Each number is 128 + 24 x the weight over the matrix's rms, rounded and kept within 0 to 255. Layers, rows and columns count from 0. Numbers have three digits each.

# layer 6 MLP up, 1792x448, rms 0.0442, rows 1638-1650, columns 112-223
094104128161156142112092180117130112146101109119161142138102125110136136136072116138140125096089089173115099145201111101154105126141135126162175095193167155134087114136112101138099138123096108117091118111135176164065113146121168152118142125118152130144116150161141081172139114128118145117122133103123141155143108160146180127146126163102
100139180135114159107125111117119090119140142119070143134168151085133095120114116153125114158105122116148119108140106132091134117098132137148073079103171107113095152121164138125127139149130120100159098090146080161115112101144146126136110127146089131128120164169141136159121150117159126191135130114101133163136165108095158149109151105182
123122150101179130127083103086119150167130080149127126120125125112093129113104130104098177092108156133104113137127122165138130096143144171091149114146174110151125107128100156127135155122124137160094131163112157149110110111059107103114106141172136138112111122127095097126151108125097125144131120145149123140149115139130130136128104128090
137127132150132130158133138125162149108135086086159170142142156127111151119158168119114109147144165167096096135160088072143170131146126168112124091156116118141100130113145112100108157179124132145154153124083115104119103121119084141128104094175154147159175106137073124160164119084130114155115136143140089144129118121111128171120143147116
112161089129085139124126127138121157099096145116125149122101122100162133129142121154171183155142109116129122132146145138125112121120114115155129166120092129124116131097133120158125134149135168122150138128079115141130106113153137109130120148144139150140147137173147122076127130151101130109125136129143106118085084132128156124130118121167
149165119128152110126089125153119143116127095099144145132127138110137165152127165145141146161168114139138152123146130151122103110113137117144099116127149150110155128086116118156121137133113174138166145139105125155109073145105183121116112156102108152126141111161129106101139104158137143137123141136129119101136144128111181112134114107125
133126098114164098144132123114141155108158116105123108136168147121128112104116113151138126091117117121132121147143139183109102121128079084090100145122113107147133136118125080107148130173108159078150111104122103144132183122162111150113110121156106099138096143156111143103139088126132175171123137139160123156157140125121177084119121100170
162148087117145171115123109128118097137141110108105168121109137113129177125089124093145155144141142125088116131169103140136099126131165112138105095131127139147118090122128124122131124184113121118111130062118151180111132109126143116091152128112153147148159109092119159149123141162131115155161087123143104104113125141131123147132145120168
145206128141150087109152149125128114126127092144110100153152102122101084132125076122148148130150094159129133162190141110131152134119146129101180151146130112156153128110114102140127194148145126162125180103125159132099114108148114134149117095149120139119154135111100083139131137111098142130105124129114122138137108133092156169119095132173
130138138144156109152132132119171118116130147140129109128163094160136104096134113115125144114127098167156123146138105127116121126131154122117169111151121142118113124133147108131081155144168113128073163108132117180155080140117114153126135134176149137151101117152127105098164122105113125109143171167099131111150095191160151113121134135106
103158141100098125108115111103135091165110095102070139173105168105124154113116114078125173122118157133150093065145134141135110090123124097114156077141108119106180121134165099162125133175082135126192134158135121190164131078101133124128144170143153112139129137133154121123137136115121123096096128134173096104118107147074116157127133173174
127131074124098171092140123151120127101126114048100149114176139110163147140144134146132155146102116134138119120162157134117136129178169096098145144173082142125153131125132094117146187150099122127070137162147110107068123101158116170133119128156155130132148106122101100101112112142148155108140127110141093153113122181131106133144109095143
145073121102157129153127097132129113120119117177152153127102144096111142106128147156106109144093124103119119110138137109156134138151115127084102094171130133138122139129146125119099108134131121111162146117130127149140136076109086119129134103108137108136123115138076123155122087103146118128101120114144145144138125133152185125113129150105
# layer 6 MLP down (transposed), 1792x448, rms 0.0404, rows 1638-1649, columns 112-223
153122109162145107139169094158157138126086127138170130128151075151136124153084119134131135109150134106132142137116161120133091170166145116141109122142094126105109062122086127151084165141119091141104152118128160112118113125141144099111168149111138080100147125146097141194101118172141135117119150125110152169122141145091076115132149141096
118145112108124099127123128162107100122085110158130128087123156171173155112116149096127133109136122105098091047128169151136150160123119122111111078113195158123162132137160143156127116103093121111113109146115151144117150154178175087086092110174181136148119111128053130101112120166086137120124126178200129155159093064148131108063186170129
164127142130102110123168113172148151119137140104138123094123157130117157122190135096105142150148116166136122167141124126141110111131164137124144147158141106117148154120145080157175129142098126130126119152147142149101136048106111099165133093113118127129149125133138115158133141128114098162115135147134134117118123106091165132150122091161
092108135158105109130103132124087153180120128181123143138131106111152144148091144139110112100073083126117118117136109096054123113105102114114173109101144103126118148098087126129128117117111147107130121152118179098118126178132150103112108120108152090089123131094154141115098105131106145151131126125116139085087147139176142118121099165154
159123150113137121153097132152116140149126159146141120112133109112114149118136145078111111154129127133148134152104112094122109118126171143137135128102180140141136139143110139099132110115124088125131096139133132113125113091126101148125112096129143114134146137082133159148147119136144130169123121140087150140142163111121132141099115160115
150100108160111140176102146121141120090113156100123128163092111130109148133126127113125114131113119118113140107110117125166163105144156123150162163127119130088115119136165085060105099147133111100116103126138116138130147127127130134144106134137146159110124174109078143159108075110162146132115143139120125123116093106154094148140120109174
126126140149196105159133126112177110106083142150150106159142140163115132095140119142116098143125145141161143116151131136148121092127125129127149118158150155125129134105124181093151157104120143124175145133111126108140135115138144127139150185156115112144134138098117096091127131115126143168158143157120114106109110109114127146135115128134
144102123123124117106105131142132119118142146120131092109189129109158107099141101137077150100150133155150158130145128115097096128158123101122122117147137131123088130115107160174102084077133081162127094141115089143108115198081127166101108120136162121155095132093110089113144129169106092122089141129151155122128102116134133156116110154078
145108120167087170102140138154161145135123156142096109130113107130125141163118161119140130106126143117130159076114104127137146124115126132129103121101108148132150117123196118104117141108130128075142102139122121104146149124115131125103105167114114150119118120121181149144125134161123138119153148140148145086124099110154170131139107121166
124100153128102147145154086130105119141142104119105123126111144141100049116139128072146136153166131135120133126092161146109147111146133128131104172091083133148164155098166114148162109115129110118152151162111105113138141137144168169095144110159119138152086124113147114130126118152128126151141166154185124120125159077150181180096155124160
138156122134159123180173128157128147126142120127170109115129091147096140098156127148120161134127173114170123095118162136105127125104133140119140139085154120088111155153173159101096140127143119127126114128133109113114172116158160132130167136111157155112131147136100136113146118093148083119165146152120127157135124110122107149146103148134
148111117136139089114131107119151117150133126097163119100140126097157115158138125092118124148133134137131140138094147113120133136128140142150121219101124130140059164140171132115078128119125131105148127169121144130091116142178130181115087078131143110146129141115135132130190122124103115145142158110109122126129166132139140137153135204150